config.yaml
n_layer: 11
activation: "swiglu"
parallel_block: false
optimizer: "muon_variant"
decay_shape: "linear"
final_lr_fraction: 0.1
batch_tokens: 16384
Each number is 500 + 25 x the weight over its row's rms, rounded and kept within 0 to 999. Layers, rows and columns count from 0. Numbers have three digits each. The size before them is the row's rms in percent of the matrix's.

# up: layer 5 MLP up, 320x192, rms 0.242, rows 48-93, columns 0-95
# down: layer 5 MLP down (transposed), 320x192, rms 0.143, rows 48-93, columns 0-95
# gate: layer 5 MLP gate, 320x192, rms 0.233, rows 49-94, columns 0-95
up48 093:524493538476524495574515500499467532498457531524516492477512487472522480557467530534515513560541533475487517513486538454472494539483448462528451499471512518506538476448517486492524470492516497494494505507451439502524506487524473493499495504461527523508509489506488460510501560527499475548
down48 099:539485504517469468514508486521473480507529508513490501525514476502518485536508522449536502489491508515559469513489491499536465454470474499513512447522521498514483494521529523530514521495480478494536519505512502498530472516512450461482490510497518589502447480509466504546502497485486494539
gate49 095:497481521472510467497508513524501525485480476524543504518491517461516510509508496512517512491468487553492509493523467500506508471520494474468519475476509511515520536485501484465458489460520498539536479563472532505509480483523505495531479506507505517470482475517425508469511515560510511504
up49 101:532476479481466498489497505506491504477517491457486563514496470524503469489518487511477481527485482505515485502529521492504498523548480520507509456517497497531505501537513503481508477462537489509500483526479523495468545485475526490521472503511522535493485552519518495516521459495526525472
down49 099:489487489493505514496500508485514517483510480493490471469490445575562442481512508516503454469531482509492493512475499491504485494488497486561500495498526521475486517471506498515497490492528499477512535525479518488520541483474515494482506552508485549525513484539505518501492466518464493447
gate50 092:506481464500538440478469512480531487515499504483529503499481492518500552479495502544436480476536489515544512523512480482479487510464502458488525492495490493503462522458489487483492549516453491469516507521526469524542509514541505536510545477488497560529556569516526514479510464509480533495
up50 094:476504550514506492521513476544519484445542491538506473484524481508508522526489461484553483487495478544500492472477533454462494530519519510476533531498509545466472452440505494532540522494490550468530479512548514523483527482507495535472532511484496522504494508488497500512478528504501506480
down50 095:507543503483520503466500534501515443528493528459550533472453494516499525502516478523450506546508467505506481502489486506480480514468515479442509500536516471516498523512519492491528489535431478569467470497505488473570502522492488541502511495545517477498512486536459492486515455470536524500
gate51 102:452520527516503513536508521494497481527526441520479457490513494507518509516508505536483460508501510507458524523505490497489539515514520476502510513535525496493474507514511510508478527492495493499506477537479516517483498496468474487486517494497530472458541517475495538473469513469495495493
up51 094:494487517440481467498492546504492475470520517520463508526496517506484474502537458494477488495501470504517447526489547527488486504515502507488536550500549496524477474489526502445501496529473443479531512536482495560510469506468478532463492496477525481503489465500477513478512484495458541483
down51 093:503528501525500552475499490518483476510510456495484474486507475497489469461516496538502442499487539479510541491532515469479529483499516489502504527521485519477480523475476496508452458479484502501499497471535531523470485519496502473493541505494513497508469552508489537507474512503471491478
gate52 100:440524454551450503504489424521502502514526495539529485497538508504533524537460469504497492533480475501457497506501511489521476491495497559451485470462511481466504506476505521533506522503493457502549491509525460520509503472524538537514478521494490511476443518495464536475455496479518426476
up52 104:524473500516518488497482544544471524458510515536545543521545489466519471490478456481508482497517481531547492495530491530537516501479482525503511500492542484512462501490530534533536496519499448502487521507535477526525493484504492540549526509438498477493461517521506485475481537469502494535
down52 108:541512532513468538476507521533497538474483476520451486513526570465516469514471531547501520494486541498501466493546511519501485499506509529499518480482529530508496514538489530476473499506488505534508523502501490521528522490481476513556506520487527474489472520477508504466495520518515512530
gate53 099:525504553492520490482497504535495506514519486570518540492515499527472497484492484483512510459473483481532464499487477517489513530520553514466508466486508519522540524473511487484520492520492480525521441530518465448506478497481500463494549482489478521519582502480482514480518518449490478449
up53 109:526499506557492502540488487510523468510542492483470515448496501465537496476494502502515529518441480549471516508508512474511497468478500555509504527490497503473472492527503520502462521446496494491506519508516516473519488455514502505498502478439476473420497468528521506473522491454437480510
down53 102:544460462503507521524512470483500511522521480515495489498507521497514516488552496510459499520499483470488534499508498469551513471479542498534465502500470460466475512490465529483524494435498507467518558467486523525508500520552478528509563504508473536533487453511464504486511471496509520512
gate54 109:490500507523489462477482474551506511550512474550497521540503497523540519480486511474507483489480504482530512510508518504492511487499471509477530449523506500540489491516522479457511484501508488502503483526498489491503440518528521522509499542483546497522524462497429540506501509444540504498
up54 109:493475487464529481512499471531555510480480542533535484515508499499486507497451493453467523504506509512457509489480491485501491518510470521510502498433501468477502485532471522470510529463482465528482539508525486525479460453490439468507506519441489479479469519500462529459491519440537487501
down54 110:533523518472495533487549467466473500518497521498496490494549511504512523473497538431471495511514461474445502536485487441527489509519473430533503492489508453465494532497494508476553496493449511546523491517480528531501469501481477481509481524484485505495474495490543504494499505458573495528
gate55 106:529491496479456507464514531468484515500515533449493479477481524467505528520500490474513517507550514491497468524484470492496471483527446511484522507489494469482474465520568485499499518480495514471547491550480516488541565469543465479437464505542520510523478485506495548481544483493498494532
up55 102:510498490514522524522503498517468474465487488487479512437560462492468506485518511481478568500491538456503485485480468529472492494498494505489547545534469508495499478526514500511497504476512533485484486491509477465468511504494470485454509527537494544510518553521510504488506534450461514475
down55 101:439507470443451482496560515494518474536493536487487497502477519498442518473511454545506490537530489502505474488492510520523471480530537503499486493492529511503537487478473508494474463480478515466501519508513497524451455499504521489517529471482520497490522498490448494521491486497508495513
gate56 090:488513499505520514499483507444469526536483460493508497519547506494507476489520508582496543494503481503505511510511499492537461485512501517486464513494496494476539492522472496531528503488507520527503496487520533556500503523511540501449493506510551508521452512466487539477525488526510519500
up56 094:516517513503512500467483512540499502521481473498514459477516462515520528496481466514437526527487488502533544510492535525499473493541540520525512477511513529474497475493540526518516517542543459495495524501497516524526496460513525504487442505463471515519502499466550540525537505505466517445
down56 091:545544495514504511470487516474489560508512521497482517511521508479484525493508491534503491531479480511474510472527504489522533517550513482507472548500490545486505514489531439505492508509526554523517512493530495471508518547497573502475465542537511513495467486484483506514490532514491500474
gate57 106:512511488467521499493489495475480470504504509519472491530512518509495511524502490519515513545518469507532510526473545513487526498478506469506486491546541524464519506512542477507482475478478547523506520472511532479508500511490515570547554513513485491460507505528509524503537492533515494494
up57 103:483518531482490485486516499470514469539468491496475492487503487464492478493480502509509464520505484504515466518536550498506512494502507524469542494498503505499493487503510495495535458504486511511527521558465473539522524553499544537544507484516482475519550459502461519476463483490500524528
down57 107:488520505487507496536507530491505471536505466491537496518500510490501517456543459527505492507509461556483491537517513537450555499491565509488514514474504492506520498481507502494546483515487519497498464492502487496509500513507501482508560540473492496456477499543484547510478485514432516517
gate58 104:507501539487484480431519498528560484525557471462517475499436463539478524475498491441492510538512533523534501513476495495467498446532464481515480488468499494512524484545534466546512520510495502508540506503501511488481474537504471518501539460484505499482518479506456516517492476445504479487
up58 107:450472495489486506528487484475551512527520519482445509475493466536530496486463528488481520499485500527449486525497511471471475522491484462510461497511528503522514453479540522571506478500486505488503514538497530486517500473486518507497538485465505503489454505470493476530486474506461490500
down58 104:510487464516538560481547497479479509459491467474535500517504506472516465443521474510463571501481515477525525490498475486495481507441476502507485514500508513510513504472517481487524520522497527541505510523507452495465523493501467474471494462478498508485524519492564497503535526507506464496
gate59 102:504466509525531463511456518471513495487527521477502473532508487476493491466492502545497535506441485528515506482476452462483563495471484502545518483500544457516488549456527474472499531464511503529493506511537490482521535482507516516542543539501466495512449514548494546464491536482506471512
up59 107:547520481503491445525524528501540455514500526475518466471452518495509489495512526500464536505501484534484547572492495488489487504473510528464481522519480495481474472545556472517535517482493531501485520452494434534469497463482515507522502528519526511506509512509470502476507520480488512472
down59 103:535495537464557519473508509459522459420452483519486492495517486474511488497468565520508514508490551512556492506489474485502512460483495491533507509490497463510544496495497543533532465487518470479559554497483502490479520526519515468497505477471460506527505491485496469480514515502493538492
gate60 097:503492493526461521513489498456506477476495480510504488492477469504494486518502511499512532519515497501486490528545491477477520512509486501489518496522535505475519511504508489507494475491480534534504498506535558467503491526535507467463489556464446492495484510511532506490494518509544527523
up60 099:504487505487495476540493493451507500500518526516488499499498479447518491498511508510515451492496463516477476514472495490517464511469470512526458480488510490506478503513454500499481553491509515493489533485507435508467448504523511517499482535518518489488474481520515506540498448486499477523
down60 102:523475486474541470545459488473501486462481512473499509499454481496493526540519479494455468499477448509531508490470530458531465466479460502512476510508486534492475477507512487493518497523486479513554537541516524526467492462524507488463482483501507504441507490514499530521512490479467483454
gate61 104:488476492514515509493483498494508509528538539530515516508510499485557473497446522527434516499521505483542454469495516535474570460528492533476525505498532517503498510516541507515527488488493514495538494473525548511485461516478477506514500526516510505508480480498477510513493494474489457485
up61 115:506511469519497514489504529497506500476500465498512496503486523460499489472519472525423511494465492483542485503483462500480518485510460517560502474499497491517467512478544451466527502485537501473526455510491490472528519503476505507470513470478497479523494476519495498506529497500556527504
down61 107:497516492465475535491502513520471464489525519440506488527461512512528478482487428479490496579528516556471467541514500501477516498532456504511499491495495507534493483527497526504456527512524460530481497539477516537464487495518484487497515524463527494505500468518495539484494498474522528513
gate62 101:470481481448513506468501503493466524518455508489520478486492495431515507548481517518509474499494502508499484482451487561512502523535499509501502520513500511465503485487472512521478529498470523512485504509548453483493452491526549525482490517485522452475485526516521485496507468479485487509
up62 100:512540536501518511470465487494482547488526481550502472515498507529504508532554460479504448581509531501476531499461452486484481505462526489508523496516458503521487486504520532502496523467540488527521479466504472518479490481526495500470501520535530498555498467501486513477546455514505505500
down62 101:498493514495515548483451544526527478484512481514539511516526506489516531499505517521507555454504530516511491519515535585517511485504536509510485480521490533482522515499493440518462539461498487451461501514480500492469516500514508510492521456536470490492485518521508489527462497489511507500
gate63 099:468483534501480462493496488503524517516499545520506506510502502527494541458516522483530487477455491465503505517477473494532543436500493495507502480492510476451487482496510490442527513474505527504499529520510507519447473457555510495515494499516541466524506508489507476453510491480514520493
up63 097:510497499484501546478427453465496499527491484536462526523490499494512476537521477495444445504475534490418512516510511523504511510511478500509486505542479546523527504472456516511464500479452506516505529511510508511473456516499532504467511509503529482454524528523501505495521500503498451507
down63 095:511507463526512528532534523504530468510493497505487535528504515504475495513513509484529497546473464461486498504500542451484490517537481506512472526497517489496474490513508516500559473455521458537540497460535498515496527502535451525445477553493508512468503496495549475467522500491508496553
gate64 093:535493493532501532450510516513477509530441515503483500474495501489501520474482502508492506541517454531533512502466520516546510466462500517497535461486516519506518495530517503502449503460528510512549495493505567520500476499465503522538529545468454517502471502523460498441481481485465514496
up64 098:501485532491523540476478514490522461473486552450521452526498499503433494466528479522469523488473500527522481462483492490536478477505500516508523478458453512487527491515485521463536523517531495534575485488533515474461459506529491468482493517555513488522521447511512450485500463529507505507
down64 097:485559523477494500534530510471526498449482487550514519511468520497476504534487487451463479516489510516498544516500484498490545464474513473530493538503458503503519488517505522515500506522421536511493489441473515523529540455518519506519530501502529530472479487471507511466490546511486475516
gate65 109:498449483496527498494493507488487533542457465511477456543479512540506529522526514537531491481501461502501539515475505476490487465533455503461516502495548491467521460530512509593526492467483481503502486465508509517434500535515494521495485508533487502502521486484491514537487519496519461520
up65 100:493540447539550475524516524549499477519534464490522486501461504487502500510454453513518532498465487481453477514474481466498517483546537520483526508508487495496526509504467464472480483479495518525468481486527432490552517475507504495451500463506485489484499506511488437479485439504525462517
down65 101:510514486486467501491485544508488502558502505507438468520478518494470531506489531526537464512492487485498495504471511504484522496487464510483505480467535485472541464519558555545469512474545490533484453477488523518493486471476470561529512509544481487546539488513470542522469526461480521520
gate66 106:511480540471502512509478457463493499513496522505502521501474463522532527488464491513463473487498529478521497553522526460479506530472537473480471503505493466532488539483505507539507512495499532517547430491495542491480484487515549499502483497519448506473505488482469535494523474465540472525
up66 104:532538545494476492472529475544509498476527474512505510501459497505486499507496490529494546449509517466448514470570546519502499505511512478488503493527485461469484539472498489478513515500539484488479502564496519523523496446498497517494450458511497535474470507532475451507530493512487526505
down66 099:505510489506508504503484473503524512486513492509475473475526474493516510506525501490498485530531492494508483521472527490479530475525488497546490515513519484498524518510499504497493446562510455498444537494517538528492541490493458483479507477451520461501483526573473468471471451491433474534
gate67 087:541502508528533486502536521461511494509509497529493460497499543498511514496505558505463506493521523508553483484493509500499512512479509485515501495502507508486509465542493452500510481467472483495501521493480498536509492478521459512502532502468495492466498506495491540525476522497491513491
up67 083:484510492554518488527500475455474540508546546519487536487482570477466460447476495491465475499517497473523477510519479508487485511567506489485487463528480501479509535496528488487491481502477460517528504501470532473420547517491532496526477469504494497547485476519499515510497514486510475479
down67 084:518500481513484511528537511531487516500512468503489450483507493488469552514516539533540502526497468472512511504479548494490518492494508494533514539519518500560465508501540484496468527456481480505469536517507491531507468482490439509485469507469516520512490532535538531522549509478490490552
gate68 102:520492501489519493518498520492503466533490496514488542496474470520518516523500439481485519516519499505513482511522510536489523433487500472503494512503473499451504525470486513514497484516475519471493556485550482477493492547589508509504511476521494476474508497504499505488508481516485482482
up68 106:497473475531530490506460504497526491518498502482448492464558470506522506513520505488503475514546494523499500504488468467482472487528454530523513447501470501526460499481457524487479495492533484508495449461475518512471505488511582536471474490480465501488476501518499489515510496500508523480
down68 103:534531450513450473484523479474495469480530487509526502493508469516504462532487497523501475517468544489517470487453503471483457500471504493492477531558493490513504474489514522536524517495493495513501474489506535488452487496493463522467482477518548504493528537507475456512462519539506491521
gate69 103:495521556433456477538498500479467519500483487482507490469495472513524488555483496459494505501446538510497477513534532464505492514455464508537453513521540495510475524500501485508467476463485487541476488527501530508471465508532552485510500501537483503476490492501484520483503537499525483448
up69 093:496499462532491501489454460550497513548507518466477488501513546504477510511477508488536494450515471473513518524490559459493482487489533488477546520537482526512563460542544496529489496493517509485517491459509515470501511493505477529506552549508488508520508514500489513484479459459465472504
down69 098:473487491500496463532468497514491483490509529488494471448535483482487530493460515478486415481540513510517464486476453490481503491467499476498519456478445493521465487501512479473470461510519498488516486484488499497512479509532487533494500498497481502531521487478450488522527478495491524521
gate70 097:463499532526497496484448526480451503512493524544481500496450483513505488534481486517497525512524469446482548583501484519515532528468471490459465474491530484534465487496495463543504513444504495513522481481503485491494478490496494504467548488538513544475483525497496518509528515462536478486
up70 099:485457512512521544451508491486526491492496500463463506483516460513522506490507492509560502489491475537534492503503513490513532533534527476443522512504528514480518531510513533516513525511476494492510519458518476465485508520509535502501508477496520498512480489546512481560470453500539493469
down70 101:549547468537502484488453471485517452512463549485468504538513508502505502514538506490517527485512532494482500501483512464483440515489447474498533485508509507529470533496488501534536488461478519522523486520541505479546504474511465505506525484480514512520473486499492521444476506526496492478
gate71 091:539495482530484499508476485482526511494523496479545433491503467488488494489536508504468505491538513540501510525514449482533441507501474491513535524520522511512488551556505510468524541494511526491486539524500534501527476487520509513531523531535540511471472512479514484520481511494492504480
up71 094:519459526537495527526463489437532542529503538497515473514488516529472498509536530474504503493549524511530499535479469506537471518479521541491573486515502481519501526476497473504476534557536547479471479547515459469474507503474478524532480500510508487461476530471496522507491492496501473524
down71 096:477477485467494484466502505493508516513549498479528472471477489468532512467496545492518529497470475493477519470502496549517483491539465501530489501539490517461541505444580488502458470494459463503515496455494513483505511502459523547486489488541520518496490512489433441511503464502492478517
gate72 107:520547500501504496481489525463474473484475503530487507471525434535492534511492512477488453475467453513510466499564469447522476487489512471501540447463514503533528474498469487484499515459539542502462471507446471537507497496480484476503531537478500506561508506467462534492512525506560478497
up72 096:523494523478524569500516517504496568500491485507502521511479550511507499517512489527508549512531533483518544501519539486491517522482515514514519548509545490538490521477471495482491525506452526503480505502520496510531484516472477498488494534547487528500476516562515506483488536517434508533
down72 102:530485526474504505479507537485502481551457453500499520521478495543513449496492501537538520515498501528501543509476491503541487479502486516502522461474511484460476484501481474527501482463485436506500499524521477507484505488491535544475474482564505500466555527540457480507539506520488489523
gate73 093:513515505486493527476476549502452444512482495551485469513487503524503440511498501521474471488469516475487476473542489510471512503487477520521515508487559471474469448513500500491518466524523508454522535505478543526502486535487452476504483520548474493517517491512515515520502501512477500505
up73 096:467501486495489524476497500465501485480507431504480510476468510522531469510543524511487476500462480489496501514489463547542467509500462500527526478515506530481513430511483514485492452517455522513505533551514539511505516500507481487484533479517529476508529480456504478498527480506518522481
down73 097:516525517491487503484502508514496493464458514497564502516525506494480459496491521510499521492446521531543528519513519520466481511479538542484453523496492522513511472523429495494506492513540529446496465467513443545487527508490511525509513497496486518511499502525524503476502532516522522506
gate74 113:531476510458538490526517512518504495542465497529480512488495509520490482528501515480513493525468447534513504524506519492517507464519486486511539519501473493564525516517516514482518512503467575472497486529504504536522464518495498529480491515512479494521485488447466558516509460477519505541
up74 108:486526515520483545471438491460484473468531485477548510513508547491497501488501491478473480459518516476477511496539491490532494502501498495480486488475505542477498499528484505461484517504532484526521486487529518512491488428477474504523425515480485535513488513529497545507524502519506484520
down74 109:532510473494455513519526523544528510475495494499498513506492545498547473463545509526480488462470489473499454513543529481514505444491485474528519517480487506484482503500563493480528498482492505529508478501467470467525470484468511534494494553458471497513511502544487536531481502516519516497
gate75 101:509449464488517485474465520487479477510461469545516493516495501523490474506465491471514503461529459487491524534521480487547497482495473533517516439533500495518522507487470469480487473531480521492521430501495488507538438488536516484524484480504495462491453511462475523481524564537456501527
up75 104:511494464479476467521518509499506505500505485532536489510511549523499469495513487457505475513485501493457495491485497470479510498545506542488534489430519491499517477438525498506510512530471507478459481487529499514517524509488492527480500483530451516514475526567507519484501523509452483480
down75 103:527503511534507482493491496469493478524521497509512515523477481554499514521491488530556491516474499448495506505476482502488525527579471504515489503509513477513506502470545512499480489506496476536506502462547483472518419511484464521479510501474486490435535484496479516531500504456519514535
gate76 105:473542519514531528478485543488519511539505512478472446520523499497493512537553514514490494526510479545444524526528495511484489533551500498468493479476548532478520534496502485548552483504483488497518514476530512525520500497501471486503493476532516535445504509475532494486514475482496519518
up76 100:518494472548499541541463510452495485450495555486517523507491489477490494512508508503516526490501500507537536498478479503514463489526471469488523474451491509495537496517530521522505515489521490472500510471479522495460498498490498478528463544510487508546518557541521481514529468507525497495
down76 099:495504487510462500494493539552496439509521486508511533464499520469509498514487491477567511493507420523483492513505511488513490492493472511459520488528481515522512459543538479529492494488432512536486481493519495497524489493470532539507486460497493500505526475492475524513474513532495530477
gate77 102:520487487495518512519497522501469468451468525522524493462480529487568541548475502508500510513505503527472491540482540428496490477507503471484530481471544502481506501497516504464506454452464517490499513482504531520455536528539483553461538500534476474498497493532491542528470491520490542508
up77 100:470466486506536523543492497474472478498471476523550507473519518512559504507501494480463502495479497522495517491498508477484510485486477517523457497532510477480505506453510540489530502502474501508466474518537510521500515501483501522483517550491506506492476481494437497529483505480527552465
down77 099:493476511495500472530509524506536492474434477484487504507493485473500443513484536484505502489444463544523514427448496450482526508466490529466467487500510475551490481520474492507552518474509519544491542488471505497506464517517498489478473469480488505493483468485538439479521512496512485439
gate78 103:482457503490497455497448518514526487514520499514466505478535513480485485530489540490504512496514461510510476478459508487488478480516495508501521489467515486494515530497532546524508519485495506530543514481499520493469487476504461499491507520541500487484484442498451524523524538463510517486
up78 106:487505539501531529518495478515496478412549504511488449505503476477493437515518494500507495501470470485498521514484466503500500489542503491490524545491495443511528489508491514472502493506503534471495477509499542481517495538490501505478533493516512545451492506470501519487505502527492488529
down78 103:519506503467478529504528487476517488467476467488544459461524493511499517515525486507457485517531495517500492435510476480524496548464484512486489500493497520513503483519501530493503455527504500478504538524479470490467492520507486531522463490509538505539487487503490547458526489503498489485
gate79 107:464492469491544546557511505504511529516476503512530503514463558503538468529482498479495474486462487467522491518487450500494505524495509489495448513494506502503513571512510482480472467500472529489509467517486496435533482567477472467497544527503503530483511521522535542490515495463491504492
up79 103:487485502485488479528516469510479491472484516514520504509473468465493462505506517475467503531530503503512522467494455486502495548479480405504527476493503486496482468523492485505511556548520583494512496482513489545518470523513472446470500493528494453521519472504488508500506488494522456473
down79 103:522472528533488509510475493530475502482449475499465519471476514527469526511545502505491496453499504496545543515557502477515484503497516469468466476520472493504499477506519516536459546486513500504456503463477503528499526519497514533498486440532505559518510527479503471492486479472538494539
gate80 094:469448513485520487520490467432493531538509503505476490528482492543459514458529549533496511510514465442506516482524519469502480474487476491515493479528537520499524488448475513514561505484515459507475467476466509503491530487518492519491487486505530489508462499466525524501524501475482470467
up80 097:514477494554474475486509530494447495527511498568501511530505520480514502454504503545509475478519481464500522449510481503498522489479500518522481488507530511516534456460525462487513517504506457535516479538485500488550481473488506484474514460522452483512496522478493461511492483440507467527
down80 093:525476448477523480478546545512519488503487555467549461473492501495520514504508463507507507481495513497490519474515476492487510501510497492518472469511490517480539499513481489457479523475471482505525481530488525517498464488509551527491504526525528554519467505501490519481507489538515462473
gate81 100:490509495503468509513485478482518531508527497477425497484516535473499480489520480509499491496492505447494495476505492467490477513516472475501506523497513509515449485509505501517505507527505532536478495468429493516512550529489487495498538517504509522511516500451511531488504489488560522461
up81 098:502511499549501469512482489513466527480470556521476492475499471469517514462516483485535490482479453494526521503523558470492478424500521471534504556496472492480477512465518483541478519504496533505474486502482498498508545522517554493474496515488534519485519517516516514511506473469538518518
down81 102:493494500560522489481482506497494485532480520495535457490493446524533465493536452469457514511473471482520461497470483491517465455491510501485515512565502480514502517472545497519499511506480523532466470485493504523532480523525522480470499479489476549524482516492485506462502498475546504511
gate82 095:478502501491479466526503510535514497497516492488508490490506502442501519491528517527530496498457494504477572505484458536500481485481470487538547495536491551475493513501481474461484498513474521523475489562525536511461553455554479497501518510515476480501510494500498521455500461524493480505
up82 102:464534478470463474504458484495518514482513481535500537516506521560524470492493514455532488482515517512485515501491490512544464447508439559504512464494528487467462469516522503489528515489492496537507520498478507532527511447494516490465509480468459471458484509497509499498531528516526557477
down82 100:479479490514489511545508482552473506489475510492507531532550494489479537518491491524533527487526466477487549478501514505499549466442469485529549462488515496491486500522448500431518513443487508500501476526509493524477496454508532486508485499484486502551519509484529498484483485488505506503
gate83 108:489503499476464486521532532486469525516507487459469504537482511535500533473459494482535505496463512518492499532528512507475483507476508499505506483492506502513522532502544510501520499468525479490520483526536519520523515516537500547495574525505478520492523507531477526495506481498530502547
up83 107:497439469520498473508463465487518544533500477481502505489500480524491474573533480496529476520519498483502505501529511471483538491488504485518464458521454502519479523502513526443463493486497504514510479483515510462490504459498459485503494488519505480466534524509527507467551472477535497465
down83 108:488513513548528502491507549485488512475480475518525489473492475499526473532507406506509482466479477478512497542532469549509510482471511511471469502504467467530489492532452508502509535517485539535489525467503489510531516504477497502468512452475436541549519504497471470534518478505533513522
gate84 104:508514498515491503519481486507487516531468466504535499499524472517524511525506504487512476498497452504462465481519473485477493496484501473517491525538514519479553476508469454520474502542564515516502464478522539496485483481504538495532493479564517532499517536519479460509505497498528480477
up84 102:501518496500530512493478521543512540530481483538475500496467522471539530511485530504473466535490478496484529469483435450498487497475506496500484497527531546532529488520506517498502544507548495512509487527519510479462541488494553505469515497516479519518514522500510517479535478494504450516
down84 100:483528490476500482441514508470476463481486494551467520488503496475490515465544540499511479508502520491520498481519486553464503547499502524486488512515507499457533499471504481517495510500509513487523486509538475512510492519486510496497523472505481500483531534466520450491520509521527520502
gate85 101:494435511507505520501498503492497512516546498470509479478497514496468460490518507500514496498475510469466485553499484532509488502429490460493538502446521498526523496512497482443490504534535516530457510471533514534490520540537514505466567462478483518487526512467516528511456525510485500461
up85 105:535470468523522492499506452507515493536526524479538525480515525490512499536447519511504482518491521473494491466441506471500484516495517520526492481520458504476517462550517529549507513527499481496494498477519505506500493471508475526545522507491492547480487530535514470470568470501503472495
down85 101:472534487491483479510522503485506485466487472533505500518497518460517512472487482538506470493532493505458533470533501487530478527501501538532468508488546494504510533515518512478512548479541479488500559505495492489492507471473524518492520517534516548448499503504465455503448502517490518482
gate86 096:495493505505533484541539502517512491494493522462449472504459487464514493503513487499503536530470506506549537489473484471485492489511487504522477468523496513490516515521488539505506505505506503489507530543542519502519449549537502558510501491532506532539463549520495471491492527497520522460
up86 094:467491491493478488526527492472511468481466522474524466504494517467509504506487480441494499514490492490475522474476491462487536518502493511533485484504514498494505512492515500501510512494516526530478503506508472548503470516522461532486468499492507549517520518510485452530514500468509515476
down86 098:542510450489539516494443496454494516457471467529468440483527488510545530467516518488492491509497518496479491520549467529546507476519496523531501511488481464509487480487494520482489453561464529482475485526463523511492503486517502479482467539496479485492480509463499509514491488473495463494
gate87 104:471470501486450521532508484486471501489509515510494515511481493500535466510505516490501492476476555517482479499499467507508494541540498506513514493504497511536475537492512463498514521518481501506563487481512492532491543513516508449508483484509453493512508495461453500459508522569506425461
up87 104:519476461466516517484500494453468522517522509496526511480510501463535480460516448509486493436486480453474514491501509479502521503527445484446479476500526537500481497518533488473496518495550484516480511526562482497480518505465539513489528465505478493508486503495478488502476451486470482493
down87 105:472485525443510483517480466493491494522471496487512526491498506510549510519486495507489523483522519494478508488466515505486481508486506480499491506549501530486505462521510470495478514455511504504549500472485497521507449492485517523539521523500470512491518488491497446494537489530512511500
gate88 099:464464510520471517486462465500509508470485477522519537479470525478504449474507474490496503515474521515427532520514559509549496502500491499480508498505526513463459534475517461515486498516535491487527497519536522528485517524527502521505508527494548487476505510470471501493510489512529501495
up88 098:513483437517486482514481508479457542467509491506462509510460511477507454525508495509504466517490508462487501486519517497537532495534555514513489470493483466484525534511473487507518540499516510506541471498528513509492471543502499495482509479453532505493471514559497496545507497495509496500
down88 102:505488497500520477496459501501483491511507503461555511478516469475477486503506476493488461503500486494469527469505517508527500465513479511492464532540495491461494488506458468470504520493510501507484519452499551497558518499532483489473473447534487503515487498488520519496507494549549523522
gate89 097:470501519546500456518510460486491479508537478506483524524505474496561512515490468485459564530492481516530504476515512496489518468474491528441535498483477510500530500510522477501514539509493500536509491512485519485521508457536516504488501517551466476512512451493468501501483481495494445488
up89 104:498526465559496519509467535473523459494489506463517488492488500504539520540497500514515474523468529474491504484503509497500484530505516467549520454480534479501495488500453500502536517493500524488479518472506544508507528482532517441490471527453498505481497494517534492504507525506496543518
down89 103:494508499518499503516483500469509515547540439505493514520490499504525475504518482517486493535543508520515471534534479520536483563512516521533518466497515487522491507511503445474527469472514505507525494455538529530523542529528461462454478527479501528544496482598498538490500485485474485484
gate90 104:472533536476517516512527515488520495455470482536495501506483507489467487478461509488506538503464501494528515471526476486543517457533510543473496514497513515506480496513495472548517468487537506453503457481512468474483522515522543507483552541489495541532491494475474553492471503500538523519
up90 101:496489533500466493476506483474544522518477519501493545536473476517498487514444438498505488533472510476509494453504503497485450524483511492484463492496529488489488496482536554489474518510485477491501509510462509523441472539522553488482510489489505538506512526506508497487463533494519476486
down90 101:523489483479500513502481504461515460507493501524492521476500487528507469525427499489486473496472495538488480521500490526531502508457533531500519477484491478496483495527452515508492473502512506480518532468451479519495519470475494480483470496509449495464543519458479538514520471501507483509
gate91 103:490538485512479517509496539491512501477482490486504485503458529535499485505572513511476510462502540498509482561563464513472482519449465478475468537489490484487489529521535499459461480463499497529480488530505481470503523509513462443505484473497490486485512487468466525524488504560516465497
up91 101:528484497483491455466502519484494504543526472511497463491525488508484505478517497495470513471544528529488443537527474517496500471474446499508496505486501541556496490526530503497438500514544486479503479546497516511498510493512529497454490457492519518495533510482500478496497506507528519490
down91 099:521474542493484523499494513498515511518456517489516500558487534521510503468543553474508539493530487507478492487539528468472511472537506518517502509507492526465507520525494483476501508452476524504512507530486502518484500500484509456532488482498496478534523465481486522504477542530494493533
gate92 097:491488517531488504509490544512516528488501485516428481510489481489552500496523479510501504515515505488463473521534502534496462489483512495489499529486447533502533501511506452494532513524494527487519468507483530533513535471496546487503481476539482499540469514514422578493489491522514481513
up92 105:434474500494480458479515504513436497480532513494500513501492531503503511448546464510512491516483446530495480494492520493484504517490503494491510530506483479491474496534503487494487481451510490474497502501530538542551494505498511551494459536498475504466495503503549465514530478560500506472
down92 108:486476480550505481475469486531496524504551473508503499513483487499484502513482487514482526501469451493540528499450530484483503534493465499426503507456503508518486533516521518544508538441479482512453482535529508506517538539494527537503471515493516460473499517554501503520526511525496513441
gate93 104:491466575502506520493515532482532488514495497482472521526528531498510511480512499507534491483518530490504488495527488456523479468465490537488528459493533476494519516553500469459489493492508514469473479486476487508500497465503512476531461522517498460524546450516465553469487484455487516475
up93 111:483491520471538516495521490504503528530529541512468488488510443494494499519513499513465520506466474507448449490524520505483484498490522453475498522512518475502471481473493445494483489496475482484464457497506491482557503460512480504520544503506470481499510507511486516489526547443479478508
down93 100:539491547494504506503497519506549500570494478494468529525513521507499478487519460483527484501501486472461489520545500473495504512465501480510506500489507511497501515482415470495491497448432478458500478510441508479505481519495498484495511529521444478512520427494519512506496508456500549469
gate94 110:478486486447513557538547528484507506499511516505502485502520470482531483539530498528470518473472488508490477514524489465524584480442472509566465493480449506511520520425476479490471492511500507503472489521468530459544514482513489497511524496486516497507533453500532504456510491473505513518